From a checkpoint of a small transformer trained on Wikipedia: 2 heads of 64 (1 for keys and values), rotary positions.
Each number is 128 + 32 x the weight over the matrix's rms, rounded and kept within 0 to 255. Layers, rows and columns count from 0. Numbers have three digits each.

# up: layer 4 MLP up, 320x128, rms 0.143, rows 273-303, columns 64-127
# down: layer 4 MLP down (transposed), 320x128, rms 0.138, rows 273-303, columns 64-127
# gate: layer 4 MLP gate, 320x128, rms 0.142, rows 274-304, columns 64-127
up273:137126110127137136090092180141105127162079194134068181175047163108182093126107116120137135134056099173186127082138126120130061172103150056105083126120131065088135162138078156202126132073105150
down273:078121111192119152114095096116128184152132143137083112105105119093089214182141111157147163155056173115147172084161038139172036123181168169153071069131068113135070154165228164165136114163175124
gate274:097160114104096134131126109101113128118160150131134104172158199126113168104106155144151147136089167129089166089179105113173127103161130086146125117119141102114125132098124130103136117123110189
up274:163088101124151136185152105164087141109132074151129149122128160139151155132163120117112106112069149116136066146102152194095111135112128132147105113115144196089113172148148128144085136120128110
down274:108154129099103069093120139161128129138174127105136135154125141136098147156109146106210121162167111140109166104155138097089124130144105139166144103127127106132141148110102133095189053148090151
gate275:117148197121110086082136097141097093138118089187104128072132108117156144131121202109137099124140095138166095116121173097112058137117177097101087155091116103123105145162078166095142081117107121
up275:113121168100097125118124103128113125097074167141108170186177086091134132166166098161092132158179118080141127121131118101149135122120110140124171181093022115109154138149084117136143169130182096
down275:122130103102200092161105143141176178152255175093136129211076085141134143120117091141165097116169168110110120119098121082103103111116057111179143106178129109105149124097161142166121138121118131
gate276:124111196090109065081134189062107113131134097172114153153119193131067184080103189074104105144121138107092125069164136155140166106126092069200177089074158119130074108127114150128110141121130140
up276:105093125150162107127174123135126092159106130117149108113128148128110089134099149123096073135149202146161129127077117124121081050193107175161119187133171116185136152141120131186099127109143156
down276:166138104169113113159134095175141138130096170153151109086067182119112134067108098174147138137124146138133080135129171096118118158117075082112103136133156170128148159149136135137133133156124087
gate277:150101130094126109138096124116094143145175163097052128131125184231077093112055102045101220135103099095131131121089123121117157136060103086145128158116172119111151138105119158125075104173126134
up277:114181124132097103096129167116081101147147110044128159162137179137042104113149086167147101187162159127124144079180138170125197135192122123147131143138128105190200123059097130179146165152109139
down277:149103159096077157135151123121141144086075082088152178084160128152130131145183159174075100052205148132130142128153077103114104151148112144088106125193134066147126114168123155081130128121142066
gate278:119136136086106114152088106110145114148111124117142110134190191152137121173161106135100109150170133108138141154096115099108124117171113108171130109076109158159102143071125120154133142112142097
up278:072165109135105131174089165187140125124123124140151065136173120170163122145140132149145129108127094113142061124112124138092071152163101156107155110185157118094177151143120152083156168175133149
down278:141092179108137151148106123138107167108142129100173156095095209116140104108098146101083136136097089097132117051099147127145145129157151096078081133098128137136119137104140112130149091152171142
gate279:131090106128135069131114098185119087059130130142171155140155127088192153131101071132110146075165134108122130119176141106132146111133174190129171131074176139077124133171102116123131136126147133
up279:128106143109118130147100132157076169146185095142089143126131184145125121134123119140099146072055160142154091145095116169167095144122112041106178150130140096141159080142074158090098173130142165
down279:129144094137091121095129151125128135158189153162125166112105098136082134136121134163150067124132122095097105098126156066116158201123107170191098110093131153112114164147086130088152082127172132
gate280:149139135090119112142198099130129152122117097112173108111113115185085083089127164181107116152107125176172123154117063126117169125130109059183167043158125093144108124140097097156120172105113162
up280:122114100175161149121138148091102102099157087146138092139143077122066143210155129148088108118154125177101135131103139194148137154139155149138139062146120119197096088087067074118119102175148175
down280:131117096120103141179119131161096093126135077123168117200151135113142082159154078091098123121103091089142152135123098139138121132137151135128148166164097141091173109137150133131121161171088118
gate281:124092138100103123154118112181139117144157084143112107116194144124156165168137100124152116163161122144197128149084171129107115126114183107106096156101137087150179143117080142126128163141115157
up281:132078077159183113081132123102094144141120079138160135178119130157128075108133141105109191109102169118141122075115084096070160125099078140175141091107140225074147132166154162149157068118139081
down281:146095137158113106162108148107056123115106109125119124126152141158118073074190098098109129117065112026151117160157083120129190157111113177178169116156139175143116164149141110103134107114148139
gate282:148160128125095177111124110119073086151164090142124066145112140113134136126140168165183148109116089150142113082126172096116154153122149121179110156112117109131168084152120163165162175131109110
up282:102084109116115104162171132238082161183107134139110124095124124124121100176147075161104139126128149165070144190150058151157162139129070078143138124098115149108109165097144136092203079117125134
down282:141133088154080145159129110073124092059157190103173150093108120133124112119116100182130186117154118099144159089151140103107117099075098139143106175128149087094117077138164126136192124113163068
gate283:140101106161153121082077113136163092112134135125127075154163135088151181103175145141151062073116150108125177130085168157144113104132163073119084133183157127123098089133162134065181150095126134
up283:120115083156124123124145139143098147156151147123127121171177145110121151125149163066162062104100140130188180140085123115086134164063140128104087118127072147189134113171122161121156064107158070
down283:158086127136109105126182100127138115115093108143148145142143169141101171161149138182148072101145127127145183104122147106119174101135193066078163127125128170146131130079121085119139160112116132
gate284:146139135121186107124117094109142157096128132134117143085113135112150128144143074128109168134131065165140157177128144135113155176129151159148156146151123141151117147130125067119080159119132137
up284:138157146124096120131126140125097145139164087124131145106216164156122076097118113079179132068138136105183118185132178077120151131124134123146150089142154107145128139156092136107117145139096100
down284:186112143126135117104121094131162115105071150127142184132118113157143100181123098151078156151146095130117127165121184127133149184103117157153139124102124161165121171156124044144119146122121113
gate285:073134138180188138167116151129080159138155148115087119151080109122128141079117112081147116111177102142143118102135111075137077184112123102098155110114164119146142139089074192140116103131054174
up285:132094089127104115180062113151145130133103161112095135123175136136164129152119064102186095174164151095103093138132095095119164148096150166095083132095126149186122197135103120145197077167137129
down285:126097143142110101185125147109147168169122146099098130175117129138148126155146150110119143130082135188146102114162081096150131117083108194093084148116100129096093123100169134098141033137104134
gate286:114102152167169130092120146152123078122125120037108166155121139166162098089149137119108115124048170141160149113010066131109116121132122035134138103105101142151128165120094187101199107112140132
up286:135109086123128164172121124110113076081095132147077117074184146173123135137146128075176125124173153127134197108113126080173114119133105130125120116165119147178149150092133138148167161106138142
down286:132157120238137097101127165110128174153092149123181141124119084089090104121107154103159083142089122157152112146083065120134126167116126205140166127153113135138158176126182101155169098139136133
gate287:130111167136159165072124095085132149122113162119101144173099099110165161089110138115114144140182131098091157159131152107098166096154184143138153170079199122076109120121137102112104163144113132
up287:144138159111173136136064131144132105113145157168161126162162224105118131114126118157177166138086163129115130099155166124069100105124182101141186152119102089153167124137145073148113128129148104
down287:103113131143157142148173127114123120166155111107055118132128084098164075135095150045133143120099076069064133085142102138166171180131151144133083084118150235102132132116130160058128107182119134
gate288:132137124140120129190061116178109102114135165199084155162096152125159136108114067123141107135118111174116125136112191126076097114134128094209110138136057101127184142173112160133157190177111116
up288:161152148096110095099156100162174183105103128125094170088127104128163094112195133127113144080100077132115099177122113079172137098058128116172111137144152054131136128119097177155143155147059114
down288:114138125102113114146108114179120160130064166066118149139090133091146153130125110103105155121127154114111150136131123085048052111133064182208145120145050130102149106122106096100151131149126161
gate289:169131055175077155155124091081138181130123045085173089126084213105133090068177123114156115127155162104080179103115100150066155157115173162152162039129112131139126150158128138120151111196153115
up289:106148063103155039056146104156113116115098162161186126174153159192131071129161109135114143096145162138114181142170155120100144141136126161159158129147129117145136136137141122175049090126144087
down289:116123102132114176096180116139121122097093135174150083071105134111075140114164106147132149119168157153142143097181103134113117159093166119158074133134057099095077195094131147175102142067127144
gate290:157061174136115107140160168109114172108106128095158182125169138104060064129104106154151098117129142192064169150113132127147155074146207173134115062126101158221063145147125114148110164116122081
up290:129149144120185143152074140097111146189148127124074086111066106135131131089139153159103125177045081165140066159121135116117159135081134127154107154200129153196151137085077147163078117111153121
down290:129255177145169149149102121164068081179134149159128120176103083214123154156127107120184122116200144131179070187104118101143103128071082161074111149109103091110141074176105144127137085143178123
gate291:150096132111125176133146086152123138171115074150086209063142127135100089095147149106113134085160103131152143070077131124090145164137152174121161106101137103200128213109136112162139098120110116
up291:145181183087099118166121183177150164077193103152173118095151069117112117157109146100102116119112155128121099112183119125098203106138096132111177132152150146117125106142117129132123128108104145
down291:128160121138140139175117191126153139090149113107155085131158051079023133211110137127140135155099142127142094133146130095121152067100117141143195178104152153091176162136077145102130167109128158
gate292:139154130148144156121106169185090117102175091182090116134094116125098124154125071164157085138055143156109094148177178085085178078093129132122218133137118145170161134110159067169107128143176148
up292:140197158139134111081075114139150071087139078115083112116129121123085145106171120090150139173089136120223121156159074138150097118110122071097154125077124138087119126076211115163136069139118161
down292:106106095150133112135118128146123086129050138111148102168080116143103183064110133117137092155103201161113119113147078120174084125131157062069095163111151112090146083101111149073069163129120207
gate293:079142112102151086109090136152145089106166072088155136136053043145184154127133077117082143113097104090137127146097150139074130144124151109146092099160077112132166105101080104180110099154129169
up293:126092168171129080099135123176144166152150111115152127101126147096089140144184175126148183160191120079078139110127071154183092185154108130154146079146149149099102126105136147205161110099088128
down293:094143114077094175071140170101162106166197138091178159144128104145128115113110071116130116100131142132103146131085138101100168083135176094152142151118113146148148066088056149108126133131178138
gate294:168141131130116164102063135120158106123141195167100165071157112130197111117113154087112151156201111202127147143160167106200131120079151151087137134136127106075137103180109157121138120115084166
up294:146184097075112145163152167123170138141104113100188110173140110113139177118074152121142151082146124115037125127120084131179162178132066121114183113075123076086099156100141121188092148041053141
down294:117141164083159137138139119174073101106111099059187127120133112180171107098121112151108104077156106084149087162161087121133126113179120062121108153160076099158137173117119089138106155144108105
gate295:138099115115155086151182100126048057171120127121093065067118100118124176135119133110171156156111110110120064096074126133128190109091141133124135122103136129092051151131139133208147102145119140
up295:178199088151129139092124107172120079126106121117130143093050148133132168091163065074164158163135111183219129123101149153131171076099131150105162153086081105143117121099132129112168158166148117
down295:167175103166105091162122104160118131151099182169157141111103172172157145071109108153125161150101101148144159186085161091096135148121089202163207138128129124096126080135146172174094118110051093
gate296:142075102135084108137148117103103087086105109096149100122103142136061103088143116106162130127211036128112153167095208084123198114110248133140173136114127096111107194118191184120140086104087157
up296:119135132118139139114151090167151107138099122118140195149138190133145148146173087138109126098045054094101054140081161116127149147153093119078088161086146108151133168040085145112136085093160117
down296:096121125059080097093111099081115150143141172148193125062163166086112155170171126156091137126143121144105139174071135176122116140146128073155159155168160163047171110162073103130169154148070107
gate297:138148116109055086174142092164135129164120087146125118077147155099142072117135142162131094135135130119114170142125150127136113142146123121197132067152173127080125092154116176099118097177154073
up297:164158099134141100136059141165155073108108174121161104103127136124126110091119141040146137204132100096050207124152195126084155148176135177153133118155114138137133140123118143148140109190082163
down297:101132133104172103092175165116152125118138172091144164107110045157148094111099115095174102090104166118153099111194120112138163113155118126118102121176171123090091092098106204181127104099124128
gate298:202082115116149118079100103121129092119105114138158163155141083109087105131117150099184091076092066215107174169116127121158194138116125091111111116147146102075096128078140113139062107129141138
up298:121103059158170078108146120119137157130129111156164102221081126160096182137119118109130086132146124170120096156196128134094143167165143115138141139120141125114150162155086134084150109155139112
down298:057107141140176127165119098105097096183129158149151160152129144139104076097148153151114120171138109100097123118159183134125112182156153115113127152119127145129122214132107125145083130106172122
gate299:142101160118145133084078094096148131161171113172098104127121096176075104134160179103111151123106160157100104107136105072153028075140141064160121060163131101087105139138049187107151106152090113
up299:156080135088146089115171115092157099153107107136194142134179144131101152195159099113158148126171102108160113143142190171219137130102145084157122161120161148066109128102168141147164193114148156
down299:102115131137119131158114098107150086169138093148131114139106120151106140127139081059142100156153171093098083139059138159135027087130089100171137159184108088143117141181180146128105179110112113
gate300:174098140141124115138117100032119095149160100079120138078088123123134129160125087147144125082114105078111138135131163085146095219132156093118125144111079147130127106164111124139144135172108185
up300:121153144138157137121084119111115182139086139208117158116129087175159189120151099192161108129134107121098112104147070122156120092192129147122151123057140143149110139060122125148092178086126157
down300:122141087122122106145131127120127102099188111088167089136094161109120124117087100139095143148143136148207140130091156150115166152105214139163060201175091111091089109199148140093201125143122091
gate301:070133131129187100114131107095099151136117137093123135148143096107096045096181133101170092104133087126137106152076155065114114083141181156060096143046096183120076103116128144151089175130108094
up301:092186126136164076119119075101161075149091103073155161134181083206135088152169095171107169112151121166129115109117180141135190134140147121114129159108124185195148085140112179164114109224118148
down301:084155172086085122148123096123102104143103139140137168214082150199146087189155116092100151172167193092094119146150115149135103150116118117151122131103156138169145060186128149116148124171114166
gate302:135183110152172135046086171136157105117137117112090123166172145130103098114038134097138077123065111103184141167115114150141171167146114131107145054092160120121153124115108142161140106104103098
up302:204158076151076141143142059113153107141111093056176175123173127100210077072082121160098143132133113112144105168156138202103151069135116143106128086133120156171104157119145101177198132112128118
down302:119129071077143101130130103130109104072114081178057105122173119087113119160139203111144163148114174172105182152087147133152110136111192068162146146116149176110154126140109097126108138124181141
gate303:122078100121141132108125208159121061204185129151115087141061108133182190135157142146142119121070043136108080118086192156130122103063155104122120158167105044180160168115113137134128128112083184
up303:157061117071164140180108187137139136168147091127121062129078128117171122134124160194138094176111094139117147110092137171107106088108120130143133102106134117085123168154112123123099156083154167
down303:197100140144171152143150122132115103129123155086115140145124108129166115146074091114123169072139135145125125105125166132132167170116081108006096133121125086129130190135139188159148147133121142
gate304:194144132157137118213157127106115140106174105183129147154170125159099154156128145112137111158161096127109104156102129074158126079118129097165108084122147099121100160159173143093099109142104138